{
  "num_hidden_layers": 12,
  "hidden_size": 256,
  "num_attention_heads": 2,
  "num_key_value_heads": 2,
  "head_dim": 64,
  "intermediate_size": 512,
  "vocab_size": 3412,
  "hidden_act": "squared_relu",
  "norm": "layernorm",
  "norm_place": "pre",
  "norm_eps": 1e-05,
  "positions": "learned",
  "qk_norm": false,
  "attn_scale": 0.125,
  "bias": "all",
  "tie_word_embeddings": true,
  "parallel_block": false,
  "init": "trunc",
  "init_std_qkv": 0.0271,
  "init_std_o": 0.00553,
  "init_std_up": 0.0271,
  "init_std_down": 0.00553,
  "optimizer": "soap_variant",
  "learning_rate": 0.00716,
  "lr_mult_o": 0.863,
  "beta1": 0.95,
  "beta2": 0.98,
  "lr_head": 0.00545,
  "max_grad_norm": 0.5,
  "warmup_steps": 200,
  "schedule": "wsd",
  "decay_fraction": 0.519,
  "decay_shape": "linear",
  "final_lr_fraction": 0.1,
  "batch_tokens": 32768,
  "max_seq_len": 1024,
  "doc_mask": true,
  "train_tokens": 117800000,
  "max_steps": 3595,
  "dataset": "wikipedia_en"
}
Each number is 128 + 32 x the weight over its row's rms, rounded and kept within 0 to 255. Layers, rows and columns count from 0. Numbers have three digits each. The size before them is the row's rms in percent of the matrix's.

# q: layer 3 attention query, 128x256, rms 0.129, rows 0-115, columns 224-255
# k: layer 3 attention key, 128x256, rms 0.13, rows 0-115, columns 224-255
# v: layer 3 attention value, 128x256, rms 0.217, rows 0-63, columns 224-255
# o: layer 3 attention output (transposed), 128x256, rms 0.196, rows 0-63, columns 224-255
q0 116:129057141157086117123100123135133120117133121105073133055082124158097105171138102132109072117129
k0 117:115142133143105130085094111071105169170171102100088162106092105141131073058136107171157108089091
q1 115:110119139077132095120127105130118154173137124155168172083092143153171168101122099150157084157130
k1 123:101083150134140115102140126146072138169122091076129124148141166132076147123084107089150178071124
q2 092:124099184101186137125141111152097131122110187131158166159124133073124162144064145135119140153126
k2 099:145135136114121092103136126108149149175120153129157128126152124181130120113195117139123145113201
q3 103:075165121179084148096146142105160099132139117080138163174140100138207144111166098168117092162150
k3 109:117091123142179123151206144106123163065080082102144078132089143098128089145051108117145160167155
q4 108:135183115128132112096164160134150114076123145105153217132084170095118115121089109091145117135128
k4 113:107111080112117081094164183143097160115160116178052118153172065104101155227049065095175132128111
q5 111:163149185173154095053143099136103091120121090123094099153186100113148135122148117156178188083155
k5 113:108159181151170132145119103081099108123095099100124149155151133117079169117136100078059125159143
q6 114:095126165127065199100120079108133135134139138132118141130157056117122092100140122110115202115122
k6 117:100135143117163069159171135103153166079129159161107017187111099131139116148166165162124112083141
q7 105:112179146110162148121106102089132158109116119143131054123104065142128133147117181121129119081088
k7 105:124157168090143118139091105058076128142140211116155125148118161116169155132050177130116063131149
q8 113:143118137148155129169161116109100190109112151164185111190104088123126173141096124126127120090157
k8 130:106164153112130138061116104138166161096095112128148128144129116120118136164088129122130113197155
q9 106:182131177088063164056107052101144136197107121065140117162154129087131091160112100144162171095167
k9 112:072100156138109144153165169105050181169131092139128152094135184144174110184088123119133108117174
q10 111:152116153112091109125098087134147072122143152144207165170078132121115121151094205085118140103082
k10 125:159148123166155086168116111138104145060120155139098125133126117129133143106168139141156164119121
q11 125:133164078139120110077194132088181091067105101112146103136075154117108104111177144173103103133140
k11 118:110094126165161145142076111173119106122178102135130110139121111128122183190085136079153097156135
q12 110:155107032160143118085158133145071085166156154129154073100131135156156149118204147104112104139101
k12 124:144134086120146043115144068103090152110108159117004188111136166120097175054075102091125080106130
q13 109:087127110134167143119168108154157135172160103121163120134110153126127075114152133149153145097122
k13 113:125119131133107125107100103172164139079105111173097115101139113134080086110147133110096172142100
q14 108:145138119125151153170116095209082159115126079099153140177184065094099057099129149094168160097109
k14 111:177145143109097144125122119111136185183091192110132118194089156143112139098203135128111116126094
q15 114:100108154114146187175116155122095103116100181054135161128076087169091158132085154128138131133152
k15 120:121113090130154110122120075120106104131153129085126140112146124123108115132115115119125127105121
q16 111:089095137138146161107187146125125081194163064123102146116191122129128127151150138135125126140105
k16 117:159129134154145093152099191087098119176059155119096112099173160163146151048151123123111163172092
q17 119:090130165137177113162144182135105073161126131182148089145155109084127150110152058154072126124107
k17 118:187117133142119143141156157133087121126092155177121171143180154103130112181102154173087126158159
q18 117:078129137131113155143110183191103114153133213116058184140148039119201117144120089135116198110118
k18 130:101145126084145137144124078101148058160092120184171135155129121129176115141165164172116135151151
q19 126:142092171115123132158130172102102104100044106081107181082164141147119153117108110141116080152163
k19 131:103101143120101153106147146168111100159120142146163135158167153117103142164103116091125216161120
q20 145:116112106145128078141157171161149116106163142156186018145109133098054125171130132100109101141090
k20 161:110132167166178145136100109129106121197130176121114151129148089173134151061143083157164092080153
q21 112:088124088055105142081116103109142131109079145174137129179103181141115134141053115155160124134159
k21 114:167158103100135144094108089095139123113070176088181119109153118104077125154069131070114144189099
q22 118:144099114107188136188120108135113181133131150144135154122155140156161182140163140089135093105122
k22 129:153166136120111150112140102128127067112122147172144115182131187157131162130125141118141114161144
q23 103:159204157082157140083121086139106186214165043162112152132153062168091110123146168167119114102139
k23 119:089126125099148109204122168148074209188126146122171135134149190144170112145197073104132085092070
q24 114:128137108143153060106155165179132166167198152123092121155115112173121124151130152150154138093153
k24 109:106082120154113099101159155143108122189057126098112160117144096161104147126113120146142176140088
q25 097:145119129159125178077059131108156082149131180132093108140155099134139112127150167153143112103163
k25 102:153128103118137095184126186110118116123131104110107164137201079172113129149152127199185125146117
q26 117:162121157109157146123190089122093156111088138097108132161255114130146170102111163139188184145124
k26 121:136157145156121147163102111115168111153158060132167099116150132150128105120092174158120113087168
q27 105:153111163105103160108194188157082114173086179116051128155100189105153132109164064123062112109098
k27 123:083149202135133125084125086129110071151035114094092120091179115157160192151156125138132155126094
q28 122:128143121125177128144072114146158098113155108100139111151191124127109164112176145171143137127158
k28 139:177083125183108115168170133140107158191121144140163163114123151072157118111135127159174157130176
q29 109:114107077126188049127154138114140129093134124131130159088134127113219161105083098180147129164123
k29 112:137085106084112117095127141156117107144120082192154084128134134109062100119122112118111123136110
q30 138:100118145105075193093058119078132138145093074084151140134155071151122102105195171157132150126160
k30 140:145130065129153124141102099158133098084071104177158134151144120152091071132117076116104167152065
q31 117:130162114155108103111149131118145174176126165128160030134128113110113149124189135104142126142150
k31 123:173162111121104169113173065113124116120111163097146155119140147128162097093144127117155074149089
q32 104:127177157127124151056134129125124146172047131098098172128135131117136105117057096112124124128115
k32 119:079102151121119131127129150088117157095078111140116114072120157105118147184145119079092139106129
q33 120:143164122155148146067090182110159193122125109099115041127084115172128129098168088142084122164143
k33 126:090181146138108131086130122115070123140089161121142136157097107203152110166101099198143090130125
q34 112:104109109080135100161152127170101155165147162151094082090141166116135076117096111130129138084150
k34 112:091144098126132161070140126121100109117077108135211093079124097136127214036148089126130091154163
q35 124:102135110124166145130113183118158083142157143156154146138106190081132082125075108113135102143162
k35 124:124070116156116127114099177118089069120119211127095115097141088128121101098186093097157143098076
q36 112:127079115089075133130136120158086149112143149101094140190155093083109138176089115125153156170101
k36 133:088124083187123147049174121155117126152148126126081109081104103176114122151174182179099133175117
q37 105:133107138161172139142133204089105107118127123106129116123105081093051102076130135055145062176112
k37 122:112116173179165137153170148142112140120093186115083092120159091154154149125064068197153124125132
q38 107:191165174116109149128143128116102134139093124101113141133154152121183116125077152089151061116159
k38 110:107071083142130070120123157116170163063133132142168111151059151127147113195048138085097178132097
q39 110:145124152136140111169195095091105109084159133178089109126173157062225141148063148132121151147131
k39 121:093093176145060090176169154131142131150154197141113111144106122102117110119181150181090145119170
q40 096:119078160168134166170155072089149071071115141117147129169109125088178139129072133153090147144123
k40 105:122109136132124100112153153057174141141178144145131134142113061128091131103103132115099097135202
q41 099:124079184096155134137127077085144172136059136179098135189157099188126141100127129126155141146145
k41 106:170196137138114098087167162127138179119101123082149193134176108120215158188118138154085169158142
q42 097:076066095131133186048131179088124127172112154133150166126175151122159135162144113138096123151091
k42 107:123073143077157074068133077113202053107094095106112183125150113107065123099164135121116112108155
q43 112:071186047136119130162150139144109148132084114130160121069103075166087124125161168158127094178157
k43 115:138135176115065104103087124154149126185136093069084105115084161185068126126094086116142114116169
q44 109:101141095194163145123185201135158155098134079131152123156132152060124126160156092090120130159075
k44 125:131117146148098086120105130184112140137131157114103151137100089156092138157119105163084113128125
q45 109:153181221051133154124161156088133173127124111122123094153191119174153136130062124086121149127124
k45 116:122129162127084127111101126188121137132139106185163121113139157117177090177094112068145170135074
q46 109:140098130143131081087118155153107126189153123142070121159108130175098154176118147065141174145107
k46 120:110134089129167118106139154112140126127131109120124141056171134163106136124124148207160145141130
q47 105:099113069153193188079112151143152162156102097130156108104133101124167151105114097180126134124135
k47 120:111136152106116126062071136151108096124081146141146120148170131141100085156107085063098120129084
q48 115:175107168077140198117126127130133109128161103094140125128179107164116151156101182137134145130125
k48 121:125137109123134083178168140181120150103154133067074108175154152105174105096108149125114130065117
q49 098:102172103103122135161138155135145086173138154103177116105076104154140121095154125082109082118139
k49 117:054124143150147142132179127125109156184065157159113168125164108140187157105151141120110157131120
q50 112:142129145105144166152153137160072185095110135101111137099161088138136056132097100158168126136097
k50 120:098087152161118137133136094134184144102134148167127114154171139125175113135122213102102121163110
q51 100:133145120107112141095067140164150184131114145141182126148154185120169143152155151129107167120087
k51 108:142165190172185194178090084163118146097112142182180083135102170104145090059070114081112109137112
q52 110:123166142127104126086097128158090163144121151185105170119110095131149136140108144142089107150113
k52 119:062075099147073150177111087090113141104134174108150168129087142094086043175127085117147162055130
q53 112:149135115138129114172104148136150131122205118184139114128095165077147144080169145114050088143119
k53 126:113163086116148109112103120104129148061098122113143136177109115152094080166102092124147104183132
q54 117:121127133137089099137074144088081143141075095103085158168149108087128075104114110102183128073118
k54 119:116130138173176169113149102162117134108122134173149129079098107173143149097117103164118099175142
q55 117:156124103154138116133105131159115138167167162151096094115092188137150163180196109116117109121144
k55 128:101124139173122149153187128106129119102103145120132120162129137121139155064133160189121065138109
q56 118:095112141141097133160149125090147099166171183139087135146176114114146124166106078211157102143118
k56 147:131122090121087154105103142128108124158110108147094075117112119109123171056176140099073113118191
q57 107:128120114128131161109027146109137129156160127060173164093090153125145138168134126173111138172163
k57 123:140090104097093145154142056142152115139126185119139117151115090111101176077135144102094067104163
q58 101:124085101125099123100116100107144154177103120144127123122133102226198158125149099136131150111087
k58 098:103205161131171119091200123095121100111137210088162125162137110140126161120097169146050124097098
q59 107:141037108144111093162096142098194123133145104095164165118137151163107135217186129125179143150149
k59 124:155092103122109171157104133142106110093202121139126083149114215054152152113086023152114113119115
q60 115:117131107117150140140097120091129162087099139132186139100103174194089171150126123168110169152133
k60 125:124108146175132195112172131195091088117137155090177100157135083118162125115167141109088132116073
q61 110:131140116129092201081159078122119087125072081158165149105154129090110124158129114100107124131145
k61 125:083160128140131168169152132098150182107082179079123119096066144101091107159120128095148100075107
q62 111:142100135089057157158120123138166108135153106183127142135121131167104121083128140142174096092142
k62 120:169105078129171086121161106110084128130111117130090080118094092081120191068172075132157112124128
q63 117:112108125070126109082150154148073114088140146132084121092135086106142085076155111094135088114191
k63 118:132107124097116102076152108111140157110152093117116166132176122154076117142105140151182187164073
v0 079:076109137116141145146125105144130121112150176163090118164101121085166134144150148197127169085146
o0 080:191154074144105124085125165169126123195123126122176161100135121129116123105180165142085114149077
v1 074:157105095093082097080090116148178139140100152133146090124156119140099128099136061025205146146157
o1 075:106142128132150126153103110127078102093156166116097095096125153129154178094171166176120131100030
v2 062:173119149139093128155120166108127140104131134104111156150133123139100128124115166100124098071098
o2 061:103178135141144172102168131137106151142086114123161132119144160103156161102128108148139093160162
v3 070:142121106072135180111098135201072145152092145186180178150095158146067086137109120096137158152113
o3 069:170116130164121134138120139105140148128101088090108133105149131173109179114099158182155141129085
v4 073:106134116103164099114162074094078143088142064156108088090109100155090132106066101087176149164168
o4 077:090069126170103200124125091145118111127211174133118115133117152089165129128177120117056128103148
v5 077:093126122115150165118082104162142127119097096187124162128170176195105166116109119081116078175126
o5 075:135078091151083120116160142123168112146119139128141097162076094191137135093155125130164191143188
v6 077:147113140148157121148167114099137101100131081129194088136083112158086142096115107111116118149129
o6 077:096083186152086138125162101158116163136123199147125201162138116124151136138092159102168124084144
v7 068:119125118074170136152153166119070214159112095134143095112134138174146106139173178126125104150197
o7 068:118100129132144156087107056095124124122153163115083088132131151151116164088159131098177135149110
v8 077:164114100057142094144123140122113116131184082180154141164118159177139175155078166226116172088128
o8 077:092169190185121134114084147137151150154087212119087149139104108115124113147131151115125055144135
v9 076:142158134114155197105145096095158159108133170086102086099147146162132140124146191205101182121141
o9 074:143117130154113085111068133151154096115145153129117122136102183124105097110125083095123124138139
v10 083:137107082098155137121139130223192153159139136169114137131096150140178148146098144120111124106201
o10 081:136150182146111173163085140093097079150154142096078152128152135099116152153164134153172151111102
v11 072:135125157116098172161145110092139158180160117123174124139140082160091135117128049057145112129092
o11 069:074109136104134155117090104098148112134123079133119114067211144133169115150095177145148160144182
v12 072:172119130110108111118077126104156131116149140123079065163082156109136102235123185170204155121091
o12 069:170155127116170086164182157138059094114076148111132188028117132130111078073114082100111128083123
v13 070:112103137147128096133146146126139140080141122162080103115114173120150167132170076108111158174102
o13 071:172122123105098145124116095142143144174097186057110115158146116142082079150124120168085138080159
v14 070:151121173069087151113108147098132180179142140123123156097088117099156094155166155132154122163097
o14 064:120113099141155173118105110127141134071161121153098111089181175116079096119147136127076130101166
v15 073:148105113137157132132099135155202104173113067186134142133119194089136121149119132090069094137115
o15 076:118140206218139110170096098104100179132125155082099116158094082180088105100120102163179194125152
v16 072:129124115140147089190100116118114119069183102105092161121097098135153147142133114113112181109055
o16 067:124165160108115119046151127126113148232115169135105089164136129128134080188120075164145134170167
v17 076:168099102157077089067109126144127144109154101143124081130121122140185103123110105131149130067141
o17 077:102138135146151133216168107134067108139118123160110228131114135125006158081116159112141102099069
v18 072:157107145135171125141144180168108089153139126114146120084133134176151134138075100129113109196155
o18 070:165165128120101144174109098160147150100136162124140118163066168097069141132147191121161114035148
v19 078:117088133112146158165119095155149109191080124155107167142077125131111111165146066097129150131115
o19 072:136157162155118121118145149106161156096083217076141079129132139161132134089073119176168119119134
v20 067:146136136109163154225091188157138179182114127179143181153078178165099160097076116082127113132135
o20 068:121105142175138184126138073130094130059142166082103090169136170160138122138124133193208130152113
v21 073:147108107115151161115118182092185094155138165095119069124157097176114145126174103141111127150162
o21 076:170168169159144132167065108133066173057123115156106163192105151094184174079097129094149126047118
v22 075:159157153084138134215106116102142090153163098121124159116111074082051137182144071045160087114121
o22 071:144087153156132135118165104130107151176157134121086107149112126110212119146160117182134174153136
v23 086:128070126103071120102088141130119087150098130143142148150103132085124094159199188112106138169155
o23 087:156127142113180130120155124161100149156159138140124153123159105131187138130084082158169155075066
v24 071:086138148178159135145148109146143105114129069111093169164131127130133131145097118114170143131086
o24 068:193209113090171137144126191108126105158139115071184090127158143114094140118173133146106055135115
v25 069:142162097108135119121092095187106106087073139172128192142126189140086117153123152137180131114116
o25 071:109120087155092086144141130044164160110173209066124047154109096150151139113129124067132121111165
v26 069:190145140120091079104124151148141116070115145072148179119144077116115128187167105169154165091159
o26 070:155098085178120121060145125178144149148158035145150054089093125150145124109172136144095068139115
v27 076:161151128099131145141139120126091088121131130099131162107129177127121150175134157165139144173145
o27 073:123125064173188074109066128131144124109180109095134059168170122119139138096132115128084113107104
v28 077:150083147124138118147125136181155148123129139140057127133102141091147102152098133161151127112155
o28 075:169146074087074119162136167172079122152105171144130117189156148122148088078157174136158117058133
v29 074:127123167186127182126120123146122169186128129141096155147103073059186111178166134122113099151130
o29 074:148127072052126052133126092144111138085107105137123093125135158097122153133095113126105134128094
v30 069:121116169102087103129149070044171101099163118133140150148124112081083170105114113137140106125120
o30 073:140089138220161134157197151165108095132117174136103090106105147093193085139131129092126113118130
v31 063:136131147140114108134085107093072140099110113127124140165101164109165113156138125139182127102065
o31 067:137116140103117105126101099121119126196090174078160148145186058122150126125071115103138077125083
v32 078:146138191122186087119171153054102077109117196092125144141163141041227092090145190137107169089168
o32 076:108113059120099127141121133215122139182127085151129127111106100089069138122143094147124111178100
v33 070:148148163113110103131169148156150077093163131126143187116117156140112107082132108123145056113127
o33 067:112136154174153192049057070105118124135159125103154106145156152176084141124111132141157162137099
v34 073:177131129131122093141092113120144139079121109110172149085126093149148156076129092131143101188138
o34 074:075118127104142071129161157120138086113157124120090075169099158124116117117103117105132129110128
v35 064:173106099105065111062125117136142101122166138138127142175095061109135111109170118209136139086140
o35 066:103080130112111134145157113126106189183130137133122134073123148089083077096133108114166120095114
v36 071:101107180099114086080117154141143090138102115145161150145164095203158111126153092077178166121092
o36 070:126112122161131181172086128108142177141158132093093092150143144107136121173153111169130112127115
v37 079:150173118133070193124100120056174104114169146103086098119146113210080151102181158151136144113089
o37 077:093112087140169085109116122121102145171127166195097161151086142079176145115097078125111057147139
v38 080:125112114120173162173151159126141155103066144115079117145080106167120174146130105183144135114094
o38 077:151205137134103177082113140169163117169128136125146170124146157081112128080097169120143106092149
v39 068:052155126133134114129181089063131103113149099092134156122147140123189164086135122154126107140179
o39 070:147161158107084120132100179169132047163114132134151074148131117135078097243144132119104172101068
v40 071:170123162115186117184173154160088111161132159150199118128111091106145182146158124159143087178151
o40 072:143125090123114137057078110147162192128126092114077151159131110160107118146083119111145161112158
v41 078:137071077099119126103132139099150114088135138152094114084138097149102072186147147143181081129148
o41 077:169144167157103154078114145134160170146118125102155099106094078125186090108095125126112119083147
v42 079:053130104133105175150137075130097129112130139124100178087126146155127152116042110148142166137143
o42 077:192151140072110171158139143154162164137116166136200131171069142157080132096172155100067090147114
v43 081:145151135104091127065074147128160133121137131124150105077127098213106121115119161137123124039130
o43 081:147109136157143117109150133171148176177149103169164139107132144082204118065143112112161126170117
v44 085:156113073132155078083147127121185104168097187129125143132109129149097140132124107126171084126076
o44 076:115163182106149108153106112111104167103135111080119077136173107126119145106086131114163155090171
v45 070:127094136066130113095166110198209127173079086095165119128060157177084157121105081135114091101101
o45 068:087149167104086196100077109100145123127145171168131165095180078105142115123059174116099136110182
v46 074:104097096145159160107164179079133092170162135112095057196163117126210134115131148125074123201158
o46 075:134219172100121060169094087155118127119100161104076120105075148084108116140089125136135113012090
v47 077:129145107106125112158151083074129184129166109142097114131151155134137097149121176140106132157125
o47 076:171106103122123147086123127156130123122082188173136131145086159076132131099125109137150141100167
v48 073:127179141109146148067151110126086128119116102103158183150148123073136097078162168095123129128164
o48 069:064071114100114160198106122124116160144154184158058124157086141102121162105063052099129159182118
v49 075:092108145172084079208143119154122131120148096072161076167116101176154252140115150108106168102155
o49 078:111102140060161123084109172133127095191142165162128164131118143081151087147134102116165119188166
v50 074:093069161097145155122139140131174116162100123115110149136082112143117117158180158151129144116084
o50 073:192172111103184124107124137119090132079124180186144119088182174131142110135142134107138132105138
v51 077:107096161085150144188128156179146124187076115095126119105093137166121151107201141171130127035146
o51 076:133143090112125137103139158168193135076140181121150111145154132111132104078157155126124122113076
v52 070:145108137167111122135140088052087089087135111125140136118107104099137131117131153162101103129182
o52 070:139124126122138118137140119163167161144144159164148145142092196129130081123116141103117163148146
v53 078:171105091107121120116121075077126062132119139156126119183133105090146132064100136145176070083131
o53 074:093145134194126168143125143156084100186149112032126184115167081113121112122124159099138150154100
v54 076:065149089172110170090164114148104125147142101098147115170155092176131121127144150125097154189082
o54 074:117108159098091103185090109085158070099189153160134122164144134087161121160141131089080124071179
v55 074:084104148171138165102113037071127182114115123212135110146153094092096108150171133170124111103155
o55 074:142107101135120102153164187126134126161162181078098172141115170107167087178099080093113124183102
v56 080:105128144094100122106113127038144127080142138122140119108156152167073130150123110139152183141102
o56 079:131144117124166117181148130204138134171093154155085084066072123094120102132128153149136112152124
v57 075:094162141118157102149154119178194098133113091176142125165140125148150116060062111094092175113101
o57 075:076090124146105181201144138088130087116181142098146152079088123148159114141158154111104105171114
v58 077:155142070095121149176139130124175125079148168116091064156143131154159116093094153201100136119129
o58 077:102200156124145102118148123133114154110084118129126202133097145102112100116078108074150016084137
v59 072:106114151116163114212130075130142082098168068104108138157099081134127098083121134114111122124111
o59 074:149139112088125136071143116128138104162084184005089147149145181150116106166090104148155124153134
v60 075:140135108157090091168067132094109160150119065120150155181106142170071141087096158113085136115105
o60 075:123144124147163122135130104044170096123103159110135127107161115110155103137167109128144161129177
v61 074:129091114161145137189123120085158064096099177090118070125142110166158134133144131176094122191129
o61 073:119200105102143045151187172134115149127128160107112163140084083089108111150144156077137053049143
v62 073:135124114144176146147075109101095118083084119151085146131147159120132103163144143154102155158070
o62 075:183168123123112155065151130165157129105167141080177105117148158117120178111117107127079062097070
v63 082:124092100125110104100146150160140123103145165092140174164182170138085147153148076115136156142119
o63 073:155176138128091155090121152085102153186119090138126074135116067111084093136100146131135137103134
q64 092:129080126136089100126166122205107149118153100153102170175089103143089144118096147125188142114105
k64 076:144096104100141102087075100124141071088082115149094084095107146131151116141075132135062112155152
q65 085:148154106127194094088111135110030085166205137156101140115126148140142155146115110147140108108151
k65 078:065118127152062163190132121156106165168118143097174090152099156102164102113149082126160121087183
q66 084:134166122161167123112103121105076109147064067134149084219142086110082168077131117075122149133114
k66 076:141115157141149124166154119152125145136135155137156149022091146096093093110122080155143145092159
q67 091:212095142104075136109157134154132105090130148159111072161154164131049137123074113114172117132138
k67 070:079112102145123129105066062081110148194097093120127162120197090122192148137090146090140137125151
q68 085:095080093159091163135143170069130078097143105110099150140169019178147127122102078138153178058178
k68 071:131150168085167097178098138144052123125123096142154127152126188123127070137163071140087123188091
q69 081:153082084081124130088143131123082100144117164096129143142091134167137105127130123084145088082140
k69 071:152153127115034159172131092186190100131159086187128149131123173055144093134112136128123133141071
q70 086:126126061157118120189133097130168184151157131133095177109088106142179190142114121109113134056129
k70 076:147118169112077124145129137118165136066142121125064114122175095085057145115125126174129117144090
q71 076:108161098131118160116099166127135153078128135135195098204078116130162173077070086117120069169138
k71 071:111072136082120160154134159122118109145141124138119189076199154177175087137143157131156143088121
q72 093:091127144155156111113139145131097076083070105196158148171107132165132139091156128121143082072122
k72 073:109148105130128102127106099119120122111150116103110052125092130133132135173151170133091110158182
q73 084:129102144146137085128173138074135146161162126127098066126174144123193154122154040077171103139081
k73 072:090082091142116152124144128144070085105124134095091141094068065099091199068089130143148101092151
q74 087:033172121134144207166158098095129127109101157161158150086132154065099130051108131096148120127148
k74 072:152113116116134076136129181148124084120108109085084099125104112151145105148115190128106074200098
q75 084:102074097111123094110097134114090132120141147136129129163170121120162128172088151120137091153156
k75 073:224142148138138166161100147120102146160086086151140161123124100134197142132055091120174104093156
q76 095:184105177150094151135116103109164108098116169079089094092076170109067085102149196103069127123151
k76 080:097101101095137118129119090136111087129094105142168131130160133139165148186047134176168149139107
q77 074:115112142083166149103144074147089111135146152160116112140165150095133163191100165078099123116143
k77 069:119104143163121120141119120188160153218142132061146153168146142120176121127116103148150152162102
q78 079:170083109161154135077118070110099116170126142129139158196134122148112153108120090136138132127157
k78 071:119130115087135090142192171145153136150112193163181103058119145120112170120112127129141148145107
q79 082:133158137113136110122173152114135163124189135100120146192188083117086105069129103160151079105096
k79 078:133141175146158168186123098162084144099114124192124088106176187162092169153130140089083139125117
q80 088:079052127155135152155152120144163140118144119059130122093108149133098104157129137143118114121130
k80 078:178177120127124101057056129134162101118095085161089132158167102148082131088110126166118119130115
q81 095:142135097155133120116103139136072149121086136141120135142187107135148088167076144192118177094130
k81 081:091119145159119128100069128124177138137153130047153081114115139130122136083197084102080049072139
q82 087:144161116179130169137135111121180165126075117131184087129075106108148094147156111199124145188152
k82 086:117149067068160120170104180140087123137168112151092120111114068138147110149094140105119102138116
q83 088:129153141142131140162126088146177117154121138145170152156207194105102116109128110139093170097067
k83 083:139115089175141038077091127113114153067137117123117087097095120151094055121106165161083092123162
q84 083:166110125192096119127196159167176143184169121037154095115134140120098140143089078137165139101151
k84 067:120074140157163101104167101129183140132127164157118143119119133117177123129122165113136174101107
q85 084:136090159127114174178097075119193097114166117088152125167127187104193154133145168115152164116184
k85 073:116134156125113089036147132178099119097143189098089083084140164144161144119130091135106058108118
q86 083:144083156190100156138168139164160094082156184147119119125165165075134091087132155127157137135078
k86 071:155088104051126120168141137143143101119118108137104116102099187154126114160153135166157171109097
q87 102:088131148107111110144098099088133074100078114202146104111070124141128106121104169088091145124146
k87 081:168105126103170122121092141118076133140116100152131120100183104180141121175140100136163080150167
q88 072:120092144087123131077120120101167128121116163114152166137010111166180093155218151133160047119159
k88 069:159174094174161107122146140081095146103188155086122108101170189101127181165092162096149153135123
q89 088:100116106133141144127140143122216145149147091104137100105109114161152118087089164167141154169161
k89 071:227086146114125105190100084154120102097113100075067116156131106111121127118154170136076098069175
q90 106:127111101064102163120161140069149107147107130090098123161161144122174084122113133104182116127177
k90 084:154091124167146132190145135108088154155189195096104082099143141093126135103155135107114168126107
q91 087:140196156147172104151135153162092155082080123157114142110128101129163140133101114106100087111127
k91 072:105113067103075123182057136164159112158156121170134083109088093175125063075158162092114166143216
q92 094:074111093116128198135138128123110106123158168079129157116098164083211149136130077184150148071065
k92 079:109122117116167094084161149133165101030109127098126114087098137146139093167143220093045124108146
q93 084:120073162070094186123160114128140090143115130073088146151155142179068132173141124109120154119181
k93 076:106124103110151091139095127156183131157117125134093119141151170087129065120087161093109215134085
q94 102:154096160141132112146133124171120116124115089127083150097157077185120083124109121133078131103094
k94 072:114193110136112104132061130120111086099096115138139128131058138110097172089130137135164115146100
q95 091:160145164123131089177099141132199122115133113110131098121059096063140125133106107121094102098121
k95 073:175114128113059096083128156109135148125112073168117136134109126202142135136140145145141205153082
q96 083:112160168162068098104094119201114088139096084149107085146153136167136119175130133118130134149202
k96 081:170106100160171140196090118125107194096099149181105165146163137102141125095118140107164137131109
q97 092:079190077126140145099115153154089111117156105200116066191089125132057168116110099124141115145200
k97 074:135141118205138065089128168168141155146172123130172150093204127062130128181206191176128136145079
q98 084:122066151103095178150138109130158137156150159099109121104153136107204105109069155184116136099127
k98 069:113100132128137103132176181133127082137164152130146133161099121068133187150148114100090106118130
q99 089:096090122124103163049111104077099129141119170069098118154157163106146077134091112129141158146136
k99 072:126115065114152091206120134090125135119146149162146129093051140115106201093124121107091144180142
q100 091:163152122144096083134123139151101137158136096163166139120174136183083087143116048158134088173139
k100 078:135153141143113142148134161112097164167122147155092136136049088127126120105139155045175072088122
q101 082:155094156152124134130108143149126144155109155129131144114164104113131093162160160108146170185097
k101 078:138136076138125117097123155122126104136128082121183121107167137135152136105098161187112160105093
q102 082:098090105153163107114167151116135125146075096137121079104143086175126111097175077099142060107176
k102 077:086172135139091098149103089114074120134112126152130092118113085111058114094143101132133114150135
q103 093:093067106113112136118120108108192152121128153075131094123081122106123134127190137118082104108188
k103 072:171120142054155114145149129081112090116150116147093113049157179120150086161150118101114116116060
q104 082:089100125109200155142135145129108134160032094113138134059156084169141060086164113159141114171144
k104 067:104109079154139148117118118097142171122195154123180127137145128128134148152157158123143130138164
q105 087:121107107109158141149096166088123100082153164105131109087121099138127063103105093093083133197169
k105 074:120186098131107179090114136101128155192089112162126126156119143109072122139112128088155120054152
q106 098:159127184114102074129145135139131068073160118152164183153096159091172197094091090129123101134049
k106 070:087073145137124118081131107150165161195102139090135141115147110089093082076103126119117178072107
q107 082:182117122133108134160118122147076075114076132121137105156131126139074108090168093151092118157179
k107 074:082124114134101146156094145117168183125169172119121117121153148110147153164098131155091102145144
q108 091:131145178145148124147084085122087120074076094092181084115115102157116116191094140191039099122080
k108 083:168122131117093074112069132083130101158151106157129167131109095153207111126117102077111111188171
q109 084:107131123192143159153129143183118106111137119161117157146117132149083121118151173120135099116111
k109 073:145106143074147119110117161128104155192136139091078124130082142092078094151112135088161112121136
q110 079:109103106158117155141125075155125166147120121088104160074096083123068143129121088145138115061039
k110 069:124097173128104095131157169125145083088092036211177155147165185121123155164133142106115115133128
q111 101:076138050154126109133156163152160115100184133144140093133072158159125137068163145140112096119127
k111 082:060102206105115135131112073095069093136071114082076143173129074141080112137145094080113121072128
q112 081:091134136090215095138093125137065199212166174155155091122133114085186162153058140120123171150125
k112 077:142089157195123178173205147135169092092133145113140164145163158080143207151163110201175099127143
q113 083:146081143165162089098122122131141152196179074122111174148115118145140109075110089098102102132123
k113 068:099157126151079104116092101165129152161062139067160095126160115089108165129132086087115109126124
q114 075:171171173143144125169124133113160117114105095188106124124083089099150143117190177106132112146084
k114 074:108075157163121101096138153112116175136130119150127123101117133152079161135140145151163136095151
q115 085:148112098118101134152149145095166140151108060055092123153171096134159066137126125164159111182091
k115 067:103098137160151132070114095137118107149126141186065144108100110128113111115181174097165127105160